{"n_kv_head": 4, "head_dim": 64, "d_mlp": 704, "positions": "rope", "qk_norm": false, "tie_embeddings": false, "init_std_o": 0.0, "init_std_up": 0.0462, "init_std_down": 0.0, "lr": 0.00355, "grad_clip": 1.0, "final_lr_fraction": 0.1, "doc_mask": true}
Each number is 128 + 24 x the weight over its row's rms, rounded and kept within 0 to 255. Layers, rows and columns count from 0. Numbers have three digits each. The size before them is the row's rms in percent of the matrix's.

# layer 5 attention output (transposed), 256x256, rms 0.0724, rows 239-255, columns 0-127
087:136110148129152112092155124136060136124192124142133126117130147136144112150175118128128132108111145109119096129137111147095126118153149177119169155130111123157099105119156105144125115111151136137146121114093170107105121120096126100178147112119136104146112138099129093167130167112180080145165116154114111122065110102156140095137115134102108139152152150174146134136142096113124148142113
096:166168160099158124136169125114108156116138109120129120127126127127139137145146115092119125112174126154131099116131130119125078144129165116102175106118170113127121124159089103149136174122132151128092074198139109081159149129123139093130146149093146135180152147121129179122108125146130131152121130130124058123093102135131161127105152140109160142116142097159143119135115134134142102142141
094:121099161063140099087100138115129102134077167126124137134092128146110099138115106142146144161092119096142119157127094133129177138122143095121071139117161121171113134141161129140122132106124111168130172131139142132079128088139144149153135097105115098142125136118138138112108173117125146106126135126180134089108128122166114112159135094140152123173099105164074136125092141096097159145157
100:136115133118166140127095108135105142138124079131125153140121120140133122172154112147143120144111154154099166099110111192103137170163123086158107173065122108132142165125104134124136120109178117124123147072132155159061118092143144129138203146119147102099113087111141141122130139114112109122086152128130142112111110139129110100155134139126138124079086124153135143092131134114124090115078
099:153182146138128130141152147132122126158125119112138161115131140103122152124152124136171156105173114128166121113100090125122152130110171108104167099135103125129134156113110120115144133146107115152095095134135127130185146115111128124109102095095113068137106164134120138118116110126143169197106138136105140117114140107154194100099112136111148141162133186121148141130094157107143140115131
100:119124217127172175123130150090125140113117137113146118113137151161065113101114132120112149123142126175109109127114145121137151120164118137097133144164113124121098098106149139117161128098098117129121114126072100130115125134122108167124115145116136165100095160126137138087076123137165129133137127128133116156125116181104073160102111111124114179097107103135126133133116134172140105101142
100:163100120126127092104146123077133097089165131147095117115140131108147166124144150100091100115116111115111153154130098085124140126176139169099102155115125100099141174104181154115126135117133099142121131133129116137098115130118175150125099138084109157121152158203140054107120154121119121098171108145110125135133128128140152140120117120096124142166126132138145136103127154093120090121133
102:146076119139143129092103120145151142143151131147134115130116123129115153161076134097096132113156126089122118107133164122129152114149123114154131128111147127098119111140114143114130132128116153112129146164112122072097133125147139125104150102181134112109164125097124098092125170162098100175085126177075127141118112129104110148173147126103097137112147102122158104122122107113121164161145
100:134084146128123129087169157143150147130103152080123137168102171140132209108146101140179138097160150118093104133158131129150164105125119159127179153127091116145087097128095116141144093129154171119126152132087129126177197133131177145163101136129146152138118128131140164120138113134126103116132153097136142147153185136173142150145136125135087143119170101122124147102135115111158144143123
095:127139140145110116148098107093125148146138124122122133152150167083176113134128173132127129163091120115129139115140178115127134118121114163162112117176151163115141077161118125093159115141134148093131118151084142118088155175079126135159129117126134123106155130117134080113144154101148149094104155140126118117100111116165130185115097112103135129132104157161165128128138140149118112071105
108:112143135101105151106107154088140112086156085140139099101138151123140100118111139107112137180153122112163072142107102118087099135105130109132149131143126135112113155095104119115133131162121135143135133124138157141147116101147127140100172134127144117097146138113116134053078114121102097111109138110105143133084139140151128115138160109136113144111138100109162114148140134136117148102136
095:115128140115151128158111101128129151112146138163158138160124140120184121147144112133139167125171136149137121109106096176138128134129161127115106104152094141097146142093135147108131149131120141098106189151122154144121127132162152135093113126162103137110167151083124014164136153145145135152139120138157123124091126121106126125187148119102111138106187160175175143159119099170126147141128
100:143135130171090125134138109092129161112144168103165128112147135132140138136109127082096096130151091180079092080119142113179121136131138086162150119132158129135135099100083157140086118135122149065145185150134122153120139102155139136115116145115148146192119118109097150101117126101117148107098092120156152119129145105152171157113173140152127176135090115113101171155123143139128081126154
092:121123092139173105091111146136103134151131130120130125162114081105174122153150154053153102141071155111129167138089136128131086107093126126103123111120100125130109157105129140133150172108105125119156160096121153093160152156114144115134154118123131149131131148145151149145145115163124145094097106124098154130130164081138110107101120138136170107119124132110135111096114099109137125134095
106:102182085166119093127113130109154140163107164100142091155105125085127103146174125146124173136166107089149115146166156140105165109147100125142133114140124110138114162066136090128115142111080129160103120146152107150127146151110191129094129103153138132113099108087112120142140102152155151140153157109136098140160148128129153157139126106134130142102130066126125100092106156058136143185093
099:154130139091165180133116113123135166129139157143128108106167177152122094144154104135149130110140172151151054058149153160149108160143118168090128149135096185131131136110193127082134150124141128127141134083140146175150157129137117129126134061147176141186129158117112091119118152111133145109106152120178137101117173138158139112135126132148125130128102109150161104156135127150129129128135
102:158119168120123113090155149148110111105114136161119117136109137134188097182148098126148122145095155128094104115125151102144118134112135112157124119141127083116122158141161154148138163094157135138155128168150135121102151161102113113147136126129180095081147109131124186127092121149125105203111149104116147152115126131140149135132120116173107159092177122131101159149105107106091109162127
# layer 5 attention value, 256x256, rms 0.0811, rows 240-255, columns 0-127
102:133096152125122125120118133123128124131175085148162154089149108097099128137128099110079087133138095123122089125102085090132109135136127163141134136144158132148150153166152079188127156168146154108127107152127101093167138121114161129131141153136172128147161109146178110114108109125160101142115151149157130164122161155109116167106140133178119105111119167161156170139150148106124171130121
101:146129164097159118153134103141120102127124124125114112176141109097148130148183120130102171116093154084110117127133125141148128110152142118091102197096150087144110112105141120147146113139148166115129133149144092119127120162142124089060116129124131074132174143104114110161169092146148128137170154141131130128172135122122123132141139139134156152140170123118103177115122143140117172122068
110:159130128126171143121110100137155101118142118089169133126132050128109157137166111116123140127142143132130085094105110090129120145096132153166095114114191114115092169120107123137109113117151145082095092049128129147131118118162153141133123133148126122104157164138128140129117126134120105123092128113115096098128134112141095106089143100115189081085108171149115130173128130116135175129104
093:130157103138100139124146152115049090160165098161153138085118132148179094158118122146094144112077156131122130136140111107125120126166145140095119139150097156124139138145147147137118174163121103142111132156177146100139145130140178134174152141084142170119135155128158110120169130137165171183136115105126154119171125158151145137117096155118106112159139138157129105132131127143113103111160
106:145111155144123157091123153142128147155141128160154153143130086109119163125164163151101105160130145116105132135118086146119176112156115097148141141137138124133101103127169105147190107109095160155160108169109106166097133113109116167095118173141158117138102142102166128115111134145139115168157164123156133166182114098147062139133160131162144201136166135138149144089142174132155174126150
102:098124102141118110123124124113156101155124111132140140124158121106087150113105139129115141100111122180111191110135147092107153150100124131135164121115079115109158138156139139122161107152124173165145111096150108121107124157097104181127117107055120121112114128162123136135156084119133158104079117129135120125142093124112197132135136113094098157138154134128085136154122116133103077101122
103:140149158133166075091129131130119134148143127108125100100141157116128190115131095110149161132123098109116122115138136137146149127131125135123104078143142102132115115097111144125129154145102183120149176114117097110139092134147100180084081169132114117119134091126116156115078171103107133121136124185137158122127092148091088158126150144136128148125110130119147129072138148139156126170129
105:117141116130105124139124108146121138106122180139156148134130160131124135124175120103099117116111110124126137148160133118147138091107143173102162124102080091129155138118160133128161119099139070097163130187142122164164129107119112130133138182150137116120136151108148105144116109183110147126114147151105155103118162137099151126146131112144130104157128091125113151110115140144136118116164
099:155142129157185119105143144127154155158162127151107105104101131118112073138135099166149140148122085140155140104117126144130166119119097137104124149126144157136168100171108081130126098091099127129113090131079076139112124158130099148167106158131140128132090123150131155093104190135154091119135132114098065162094120116124105143166140180108109139156131121141120135093160087141123089159141
111:146111101092122136119079180161146138108114140139102109075141113101146151138137083117148143093139116107111125137100111127125092122127092138093165078097101167154128100085118139115093134109142148112178129118083126144146126114127139161096211160118134114111110153162134084161088121143132147128129093130134116161126129159108091143129123111138121144077114148087177121115146126121135141101120
105:127143123198147130120121125086129102190125144129109120102118117130100169159145159123161079145102142150129108140128141124128168120110107132124115143121127134099129164134155099128142147100185090123133201099131144129119141159131118143080119125134116166122125145156064136114166092143074165142114129165124125105115102177130142143127109159149061166112138129153126131072103138152163131125125
101:152129131148066136117102130090099163122109133124112089076100115126159124114136136103087093127171120155113118134081103106126107168130122107112122125102101107159121134166141127173182144128134131102127098108102117162137123125142126099135092117135139150165135073099138143148137118103157128134093127114141124122128182116132141161127142127140182120108110088132164129167186137185114151130119
102:165134125094088123120145113148139114189126117092117113163114102143148127166083159121153112134168170140088121131122133114138142122123140123119148094106125086148124087099138147108139131127118131119115129092170168100138114163157141101112150125107150167122099124077113161135170083119136136154133114168113139103091126120145170145157135107126136144143169128110116084135128093150166120120164
108:142110085089128112157109139118154127172115189147132154117173168129114153142165122095105134122132051123131131121160120132105125104187115135161116157145153129106115162111090152155132143104115138150129119165115106126167125123128152145129150129184148145115118142149112086144095152171132124143132115121124165146127121116076109140124135129091130073125152133175112075077161112125110081129170
105:158156113108112156104128123134082154165119159200109124090123178135120133101126120079126178148162152159136142104108128154104160126125110147102121134144128143120131117107178135126107166069116120129145136113118178143126110112093133141117143116110128134150148119156097105111127116105114162142117149114129117132165167093132107138139115082124136126098131152147151112097098128185156111118129
103:178109138117128105127135117139153142072144055123140138181133112141125157181166089137130132107121117114159119130162160163143082120145115131063111101160130120169117134133111134134139154128114145136137111145129148105106085145098141115128126146127109120164156107113122166121127144124127070141172147204123175132101113127138130122126131156164152138113143127119091147149135117091116144180105
# layer 5 MLP gate, 704x256, rms 0.0903, rows 0-25, columns 0-127
078:062132079154107113109075131118156121149117117149131150117148136139152126103105122109140140166137181137102149138058115121137144113121084107164148166147127134151153154113156148124145115144102129105141120098130129135143156102142119157140164173085122114135149152129101103084161158123120111161150122123151123098114122105137117124175099107142151166102152150132109116139119130117073130074102
097:099135148129170104151161137143145094123141176090162128146128089137154145160113117123127116121151170134151111119107100165159088150124136136124147108078141172110077137136131124137125109130103109139084136172123158128122096155110094091118106158121111118146122097091135176150147095131110128106090133157146151103109120151173119151159155069144154098159151129086111078118105105112107122110165
102:124134096143089112128120153126099128105102121140145148115097140096107150088159138115087121140145099148114106111162115148149128171156141125169100124138135128142103154132094128081151078112166121138106149150103122149176099110145167124093137166130121095108131126098089127166131110114129146082101082112097126101095104093164113098095133084078118110138084128113080127130141146097158100148114
108:123112106113122179153137090086168150165092154184118126098118120122118082127119105106143129099118128139135122070140104098154158112107165098117135117164089128128112127099150091205104098141133111135099133127131111114114131094122126188121119073192131118121115113134150107144126165143156126160125117122145142158179108083154114131126120141098130160153126130143128159156109125111133060138174
101:118113131115161131131171127153091125142117129146161134138097137147181158146123114125145104079099168127143119125119112155126077133121120190112143100120107162127140149128142124145152096142140143150182129117124125154127146116183132165137141151123148134148123127157125157117109131132099080094128153130177176120095160108118148165114155137164154140127117164172132112153113132094080119091140
099:112133113132131160156115084085163152109116152128138130112140110108130129171103137153131154165135152097124111133116150102142115059177138121143106161116130146143108123105129130149122145148130156127128133150129151125091164111124136143102114114138165127134139074084135172074098123138132156076116104123177106112151158139136146163152150136133073136137119074105106121124172158186148108165163
121:154157144117138171155119132087162124127114090129110102113146126079143120154091122166134144154186113145121076082136159143160125132151060155131142105168111127124144137084160106148128117148111109097146120135134097120087146147120139153131118131119154148118131162141087145118080130110126129162079135099115152115146100128133119165170132127121123092133130105135128149095138133146135138157128
100:166137120102117120104147134140154157106088155159154111110131141121106146144115149130159167089119125113133094081121129158117109135140158125111152119105100138138123127092086116098144146133104136109133127138097104131073179125117110129132167148128080096115102178115130105129175132147136123179124101125145132114160152125107097097158075058139122172112118154161135169134093141164129121156145
109:125111126109135108137091106150150142119168143112104130110126140101115180118134126143123115118127131165109165170115109116114128138114127125141149146121127148092109141113062105157121104120132127131129133097119151146105118132113079080105088117142120095137103082169121100123120085123104102142142129112133167155100151123149147064140129113129102147117109126124153169158127122110179113114138
115:144149117117076113150107121149129131148116152100170150124152120129129131095120116101110164116137150177094113149109147125135150143120123092127156101122099151139172150121097133107074140146143118125128125118168122146178149163138123151104106092136122099144176139115122093074114082126122112131082171099094153109134109137147166141085118128071119123136117145102045124101164126105151114146136
101:137146127124136111105154089127165098132149126039146094148127127137079143094127157121152088146119107136147094120169106071142125142120119128099079101146147131177115166113107122116142114099141142108131156138104097156098126173107136149128115122126117119179136097112091154114139139168146121143115088150116154108109101091099104123134057172101137133140121106109120131124079141093141146108154
094:139097113107125126100156098109152107128124138129140142158116125109136120119110098083162113153115136141142114081115113127119143122110175165155082169122113141117099096121105130141157135142105105150149110108159161137113108124111134100144161136130102124131157124115129156164091118118174143131137093159146087136102148128155100130181168135160139084090089127155088083143121129149134131156165
098:121129152109115146132150117140159141093162170120174158115119159103065131157092124122104167122137132130149141116118098136153163103153170157108140092089096136169120123123119162118081122154109078151097102108135125136099121105127155153174123109097130167135154141123142120110135139098169085138146133142115108102122137186124111158132124139136145088105117125117094107129132113155162145165095
085:135113106160130127133107151195155114152099143160122145118150149156101132127094127134166162146173128151107113103155144077116121119127124160181152130153129107138106124113099105136104162150120154096144126138124089151122163158138090113156129162153169103120163158130123147129136096159117111162099087108145126148126122118087112133143159144131118118159136080138118136157140158124163136151124
100:124136143118144142090116161108104097114160143134172174145129165153102126134141144131138128142152136124131119126119126087100151084173122142136164149121133159134121135153138124153133105150123134089144131124090108159131115115086125142173129113093137084128136127115101140141120165095142144081099138098169151141133148161142092182071133146120119130078154137109126132160188162159159111124116
109:113136078142100155131154110069143127131108134135147128147147119181105110141104100113115103122160121100122114124111114124137171145100133128133110113157154150142127115146147098153171147100145151108110119169161155136147166130140121160171109113124107115177152099131151183108111083096140125118080131109110151102040162117145109132157150153137143146146150097123141097073125135098090113121115
107:122146133110083082104107134125123112133116106177115116155139112123141143131103111144122137096116104102093077153066120141135110107130138149116147142136129118132114127122117117091121149113129137093101150146112092099115149173121184148102110145084088110154107170116133142112129128147120203128082131123174129100128193107174125124135099099120140136121136209113094149127158079157126117080138
094:138110176093079147129120158149110147116169152086122117113160167132127105143128095119133163149124144124124150111103127116142132126109102119156148092134115108133135132088174135162041128121142112138115161106158154140147145125101149108095126116082102134122114123153124098121106093115130118131113139097186142105077113115143169138153130192148073159159102102197103100101121101162136120103106
105:131145156108107149131128141109144148143148150145136145083086070144109122177118134134084131145117130163124143117145140183150128145132098134110116109146122149145170185157147108159145150154164125127122101104133142087111136163154128164100101105124131127150148109150118136102152133167091148102103082084122117099146161136108095145110048103098123135129140111129153145130138131102135120140127
106:162137169138108124140148131114131110151140145112131139146118131089109171119099131139111115126104160097107131119115102088139128164143145176121143193151101113146097130154124134132107109116127095130148133122090131138146130139106167114118158085082139097116140156131131111100131177141137121117120127110137179109199091112110096153156154138139128085158182151161148120139135126182110162155163
093:106160105138136103090122090129196088120081178093117128100120139176120086122136125127113105137142109149086156087126134147144164158112132129131082176153168117152137125158157133117149132128150154120113117112148137109130159109134100130139086134147136121136155113086148063123128115143130028200131137145118080142133153135131109107117116085146111117157125130097140130122141140161141087094141
118:148137123103102143160159122142125128106172141135168128154125104115158171135154149104103144120097111123128134119131086153142145185080143155113149147113070145118120121113117091127146146078084150154089171127154136089128100117113113088154110144128126130110160131105135157134129149164101151136121131092150118109110124127122133136115127114097077146123133170136159128114121144165138083134121
105:115093111123105136133135095161127144133157129104127107101151069079106129092179077111118145101097121111131108123122175152140156111188121140139084122140163108094136123154120101182172126127096136131138127166121134103118157112111129113095113094108129114117104090125140157153129147139138103164123112147142140123097147158066127138111137163128167120123127144121136164127104149117127174133153
094:129133155108165159073094119136141144147093146110116125136112142133176122097121092129176136102116172104137097150135111128152133150141150159107121096111122122126155136130131140099112144140128117153142123116184157119113113101157141133117127119145144113131150161111120151122113122158149160154104098182096122180165101083092180131114129107118145118084085104112149088125116118135119137122132
105:101111135085124081145129164144142129147124174137118104124124136130098150075151142134093074109099118130163141102086083132143196139095115136106094118139147150103066134087168103155102130126151112103095154128118151157112123118109128166127121153081144179095151172127188172127102173149142149121145133126120124153097088133104152107112144118136159151127111146138111106133142204171131106132103
107:141091131116135143150100109080149142139127154109151102112141125090111147104161111127099122123098116134094163092132180118135141153104117110090101148117157148099128158102132140099147130105137124163140131113129119074128141101151088141122151120131117129088112153113133126118117132147164107102098172108135140117133146117135168191151144135140105103110113127119140105151128128123201065141114
# layer 5 MLP up, 704x256, rms 0.0903, rows 0-24, columns 0-127
087:083139068089089137155108127099124108170128127114143171157162136139115112077126115120115095169139134165125147154158135109132095150161094116138106123151127098145146118124151085105144106108090116181129132142101142171158179150108114145136153141119151121131148118134112170149176141122106167123159106137091144109157108137093070140141092142125148139098116082102146137177118160098137118123121
102:114112130140111111177127126149109107108133102109148145156120134112135165092130136125104144132161145102140114092092136107168131119120119183148126136063156158116110106094105104152115079160141138105139144183151149127127137153114176107121100129078103125105130115157160161123126140119146152086094139135102129089120138107144117123116085114151124123098137147140135138116116133149134099096131
096:146124113138138107156138108136098119139129159132138098107130132095090132106118132157132167103116166080117136106103085136112154112155125128163154144092079108075134156150143128099129139102124110149143144148122140142118128086135091154154094135159138107150147121136109155152136117130129148137105115143101149123130075086115095105137124126163164140121107159131162122144076122155132130110120
109:168176120165104119132086123132081124110145102137136118123115125115073127126145158116175128107137132113102153168161113133145126113130107100157074146149085136143102142098116130098152146118109096119134159113154108142124091111124120132148155077161106120159163172133118119127131151109110164167125114155143118093142096116147127112118127138116120120143118110115101125136130153140141127060119
106:141090143092156109119113122109158114089129162101095132102091101136140146108126115118135150123135094103102088101141120095130144169131094136185133184180093113093133171136135126137106176115142129139134092099122147169145121145105109111096122156144117167117132123091119128145149079121145136150115111142131114135146115179114124152146156127151120136140148153170104115105146153146151119114145
102:128145142119139095156132108087169150144125141154168123117141133150127117101136163174115100091151164088107106107151138167121114128097109143121120139135125155103132181146131116113118104134118136125152113138102112132106121157116147100144147098074120160114106114116097151127131121074124163150119152139142102173064144105099115150128116147123107149137121100154134117152120090128146102180090
109:145143115133132091112120173145133108134102095100178129151119111092168151090099107101124130125151095118126107106083097102118090160125147128123110112116133069068142138162131128126113158105104105156116131081139144152120165130117100121104125151118133130125144175124117133129119161120152124116167097132117162136132172134125098148103149147146111147120127134110078112075143117139130125126114
092:144131164110152176132100111116066140150121097086121109111107139137107118113109100147115134144110102128124101090160128133105106070117144144112131135142141109115118153111120121164144143193126156133155168104183131121139110114145121121140112139121136121102135095159123113119142126160164157120107159188128116159082160128110126117078125122118159145103133116164148137117133120134114105086161
106:121144118095080150137105151123139115148132158117103147131129129113097187100139142154132110098107095112136171091143110134099132163172103147156076120155078119119122086156122143152112147149090102161109096116139117146102139087119127137159124133142078111154146133126145111140119115126149123170172094134118141101126134138118148129108089128131130141110118140123107130105137132124092131111143
113:091130110106140127128167083109138128132189127141139090146153083136142187142106165142096148163101134128174149130093089128141097112124128164095094165118119102131108114119123136126137115134105133129134146105177169146144139118086136124104200127132143154090118142136117142101112084175139118127108127118138154147139135072138116140153111120109129120139115070099125108120145174119127071118150
105:146151147100154121136161140142140138112114105121156146145147142150177150090121096110119086126145112150131130130093154081128132125089124155152108077175156140131125156162145139115142120130136150100119130165131133091127106120109107108127076136126139137102107103083125129125097154154153094132140137136150140066127145122150144127129071120177119159101167099146104124154140121161120133108143
102:130147114127160124088121096103111135095079083099122119124118145087148178121141108092109134071158149140094144120142139124163135134172181101122132160125125104138129105146120133124068120157114136143124156114128106116105123141146134162161150175141116152124089102160104106089110142157145160078113096127106133128168136162139152113160102105151110088093134125124147163121169121170126173088119
102:106174134125145109150132122135163108091149120124128099174101158095133157134121152083143074114127129128100152160155095115098156141101096116130139123110154104155091116130130102181139064142147198119174134114133126109127136144144080084103129137121172105117124118129121119152141110115129127125128135097096132194135139105130179102113113137119141121136154135134106138172148169127161144149148
094:166121105160119132122174140159139127077080124092133142150139153108149100105074119097117155135134125150130123124072062149121130131154125129110112103115129171179141091101140116121116121120085132136148145150116128130127125117097108131144118093137123142136112131118126108149123140116156153161132132116106129113156139160153123102135116145141178107125112133157154108148125135198093104106124
098:180121154117136106163108119128096134149171138130102120142091128077110119135161120116161153118136149122137150131143072131116112160146143162162121086118127139099145163134148161141182138120098176137151135122118104143161092135098108137149108148112117153064134112097127134117123115148106158118100099121109155122125107140101099154120158125146111142118096140100155124124082115150096150129146
107:087106127131150117106165094116123167180140103128087124164159157136091113108108138112167092111136091094137145139145086154109153138107135110121175154130147148141087158127119126139116177154100133144123094140123167134139137128122147102159144104139123152143142116131167129184111105130119111115120165116095100181142173121121130130099139137114176147103132160094100114112124108119146123117115
112:154125145108133139160151135130159110120131147206141142128105095134166131102138127122146140096134096126090126152103126191144133074124099073123146152108140123119083147099132154120141141167147125099140104100137123166101134130173166112120139193145131105126118162097129127163121129096082111120089079113121125120105138134145109108128095115107143121113103118143115108128116115140144153119122
099:121136093141148141155141154140145135130082124076102149140115136150084115123111114121137087145094144123127134158187120152161140169144086114094149150136107152154111144113150092135076112129158148151142125122144147150135135140123129096086120172134114072137133106152094103129122128171141096130066111134131145111165129114134151100150125139108120123101120133122131161155136121156108110127125
101:124126140090152139141108098098094128112160128151081124141164177163137119126138107139112161110144114102097152122108118140155147180154104122131120122116149140120121149151117098082138142116158097138100083180127121077150152133108138125095151135100141148096103106109165125120148122155118152160131171116111129116152160108115124109141133108091084132130096141178156128113136161176122111107116
102:135109111140115124124117116164106099149149129083114128201121137138129105109092171146142096125172153124146132129161113107131063177098140106169113096144158136123113156128166143159160113157097154118114131134101149109098157157127122130100131167130133112127109159122094138129157109133134157126102148151108127123068148137135129175104155138127126112155134116121159100124119111172177149114158
099:146158137123132096118075156119082155131139115113102150141132146095164161122188128125104117167097124113107136154130149148144104129130120149146140112148157123141113124159158129124090133122164129155105073140133177153144161154174111154101148143137171110125102140162127146119122107115100146149169152117087162164129105116148111096112144119117107143138099119127151160128163151139137108112115
115:104121134152146133166126148080125103150134096124161146099113155119093115129136161193157128147125108134124082129123101115098104135122151156134117167151096137154122136108086111147153061103156095127141148141164119159160137127165133115107113115143144134160099101156143151110148157143121175152151086186148095119131101126138155132114106177108084122134121099141138144168148124118131144097095
104:140084143167108150132129123131111119160132145116102129157106140121100130108143178132078145164122143109171137102110134090088086130159118107140080150090152127098136112098168142125136172123117162117113141129160155185156134101131126138146119095142103141088148171153130087115110136108114174139129124103124144128125069111127129148134122143132125168120204115156148095150140108143137116156127
098:178117178131145105092155128103106160136071101138114189138154118146117130138146144093164108094140122069128141081141116138123121158093154103126133099102107140120161139099118156160094164123105170107168143098117096088134161155076123118099119102149127083102143089129099114124161095143102170125131178118141106111104116139110077104101154136131126130122153165160154114111111094129109124143137
102:155103185077148132124173116119147148142088104133109110120082134107125131128110137110100127156109116169149150072095150125111129124134185133161109153142133128084124153122120114136141121118133118132143146139162124141176080142131116128104105106129115107164133113142125146098167174105094126145109135167112101143130118145146141121131118146135137127124132143164104121152150134126120077131141
# layer 5 MLP down (transposed), 704x256, rms 0.0803, rows 0-24, columns 0-127
076:157070158142120118149159112137087145100122121111152109133092084157133134154113158171148160096101089116111132161142129104123127097120147111146126116144117132099116150158136139138121141113111097196122131168145132128129110120114110125095151090139113140157126101130133173183105079097129168130139116141095127101140119146100101144126100110108115126108119106143137141133121106104131141125128
102:140150126126133102141132122068129120099137137130093154153124148097152115147142103155109112105108165160101100143088103146139115138179138167189126171088124133117122072116145123162127123142145134105166113150128160151101150143121161150144072142090124108143123138165133115103135105133117156119106122092144132112158110142155120084189121110104151118130135101108158128110144093131158120153135
094:132123117120089137135106150145128125145134119113124113113108109155160162118121140125145133147124086137141161154133102159124096138120099156095101125115117128167128133112124110122114116151101137128096112129106106146128138122103103116101154134093135124115146082157115124136151162182118108135137160122148134143135162115106147125123115091144129098164142154138069178101083140127126124114137
109:136126130153101131156107135117084112148179086119126129099146159160110152156108139113132135085155132088126200172140120097142122099089098150146119137133097090127108160095114132163106109113127120084146123120130089108114123108168098153148141145142133127163112133139141139109165116141145134145166149160143110161115155126120138082154106121113104128107117126149138096110111164147157093081091
106:151129137151130154169169173104149162189143123114133118101139117150107112153092191119130138129126104070203162117149166162114147116128106151130129148164123086120132138096158140114106149154096108125100141162108140167087136109133126120161108101170120144101133133097097161148145107101158146146160102147120161147168147131146132113111125133131126122144117106091146108107118154177134162151140
103:135173099154128118101105131085157129137152136142138106125137127098117134100134123134123140156165126088169123120119131145159182135122163124124132168136129119106101151124125117140117071130097136124135116093130129108061102128128139158133123146116079084098131112161112054082158132150125125135091150088153146142145141068133127138113097097097090136132160157125126136088143152150148138115107
111:164071111145112097147109120132160135109133174153079107119144068120101158148124100080100151180146122122085104092141142080158103125077134115123093137109176114139101132120150136109152139132090130121127160148114127137108118125115134166075132098113106149090150147135113073103147116117109111079139109168115096144072127137099121117124140097102136111109110115115132135138133133129148090157114
097:166106134140114159125101142142120119096141078134153149134106081104111153140088135125138145115194155132147124098110118165103102096124139116091070153140124115134161133149151108131133091143106178087105149127096138163136125110140139149193131144162127071149119098142132075143174171084140138163179128135185119139113135133111126132101107108150092133110145157155154093127140125161134114137126
108:151147137096127140160165134146163120115146117137130129104057076185112147145155117120150157094153102136139102104124126147146181144164102118163170129095126133129142143159128109146147164148145119181112121127083094132071139102135132139127126100159137130127124156092149107165139120162119149127113124136097148090115135155118155150127141115122122118117108168105130135140117135128122098112118
109:152142147157147127126132137157141157136107171151140152154108130156147162158090114089103116137075147136106111151125153075120130137164075167108103081164096117102151146096131140118136145105132086150121118100120150104125139144091118088146106129113132155109160109093100131184139119162099107118103139101143105127131094126107174179129155162095122133072125138115123162167144129119144172137131
101:168113149116120170156134147106118108139111134115142124124109122121134151176159093150144183080133157185077120145112087096142151151128116102137146145095140114138143078160160169154127074139098146120131092153136107105110108073149104118150146105144110110112140126089106134104130122151126124132110128111152116130129146117139108125098143128148061110135146167139109110117117100152125165122115
102:142055168133093167104135117164083133121148096137136165122109131158089131106153113129125143121145163131175124182166147155103126146155126125131125100107116162143084145126143134146150136126099106131123088111181172080119072169084102141116153136186121092145124126139125116123107088152126127154178112151126155119163132151111163199175108108112092101136153087161103136045122090131121147137152
101:128135113107125098118124140106141147145136122136119113098168091155125121065152187149135184149116144139141139147148147122130142173151199118139145122135134143104145094158129145116116170108135140136155131147140110151119139147111134065115126112093114117118117116134139142112115151146156153130109116072132099125138127111128142084123131118142118112126118126120147181125103138115096099116162
096:120119140137120140177185078127145090119097140126133112169109148133100068126123114158162134122116132134097102159139109099167144075125138106162111121093096139125130158162102124117139133113090139124158118114140137135112155125139069146126105104130141135090143134107116233179109124101149131075111122134153107115129108158124156137107081157163110124151141131127158195122109138115138110149156
105:121105133084122072122158123123110124135151139105154124168126176124134145160109122148134134120157120176103104156149131104095127085166124099129185084152098105110113124118121137154105151176100131144104136134154125140064141102146109130097130146160148181153103120136167123142146129101134091151179125172130140098115124163117104126112104140149159141137132147109138153121139124132149109108126
103:150143122116142129092176128122126145178163108146099134180137143087110088135104114076101133116135084107140116167106101169075164090109123142113116165144115149126125129155109120133108106176109126170099120111136134184105150108108143130165125108142131144142128128174135114172145102126122130143137133151136137174112155108157132098098145143109174173120113139139122127074117179158152137084140
106:119117094093114145108113137117098130136090122071139077098126097105125164143132159125118130111140147149106101122113069121131126104116140134121119152078106155133114152160169162168089129113138099123149174125148092110146146138144104157156170166118115104117140115131101194115121105152137096107121130156137160120148180142175145098122154123168136168167091136141096163144090110135123091151134
099:170143113158095128114120135107115106123170082169086130138097123127139121151166125150167099186148164114159148150144107132077091097115178088120093138139143119136161173148149088117138148138140143111144185107151151102141159097112123164175108128097101114122082113145120093143129134157113114149144125105078126108087121133146126135183114108131107137130145169136115123124114127082127130120099
103:145094161133168120113153113163151116157146121114123169100114094164162121064125090132141131096140113121137152091136147084102128128108127144097078082114128131112119131133146145133144136154118124117113124179119136150142108103175107158116094118149102135143100122105117160100124166149106118116102149115137109134144123147169117118126109087110107103140159085133179124134136136140125106108129
103:097161179120126124111136164117088136176111090110128143153118135131113100119088149126138172104121102082161139150167123119135129111105123141163103129129135155110138125110134135149158153100134150113114099086089135127125141120108133093164137129117125125113106115127157167122093140137135142139099154128134174086089179163158130095129101133136156118097138161146126137089062139138145178127156
094:149094149110133172089137147123095084119122107084126091156125154124097130128124154137139139133181142116082107155146130102083133123130133098131123116144099107122173161110116154124095118127152124135136132143137045104134131142116112114138102122118098110166125126097129245145111123135087156160163143161115165077122133096158083141151097112125141105117119136119121120130136087112103178121136
105:167099127127133162081170188107136153141132131109157118089124105128138142105122138143130126092148129122078139115135124154117109114110121133134134110138137142146121110118134072144120116150125120146131151129153140088174153140112161141169142143139084104126117106122162191107171134102149085117139116156156105127129124182134124116135094091105154123132136151163150126076108130115125120095107
107:142124132141141144123161126153135108079148113111143144118119155117149119146103129126123128137133129090156153126131121135128153183078147137103141106097116125153144080077122130103122082102143092132123096115083142168193112140104145140140108114133116152136103141174143016128128177129148116109132142098090106130138119106193086142103121129104133134151139130100107097137115143104155108154111
102:134095122127119162113113134147125141085133122134147113124133118138089124105135151128140138128148165143124141137072151114106139131118102145188180155067168112103138138154118161126142127126156144112119120105155139127145181122114157137113142128132136104092130136134152158115117165123136090127106089169116144145149132090149143174144169135153140124139116175093154123101138117137151079125167
094:122080138118081093103146159112134129131128151152143088124082148180118135143148124123132145143123116132114128122119110129110107124119135136140120105136110163138107125094170137131128093147165146088133181117156144159165166138123181149129148117112149124151134159090126216150118123141093123116132100148117118142135074139107121109120167129150151090136105151125112121148126164109156117150135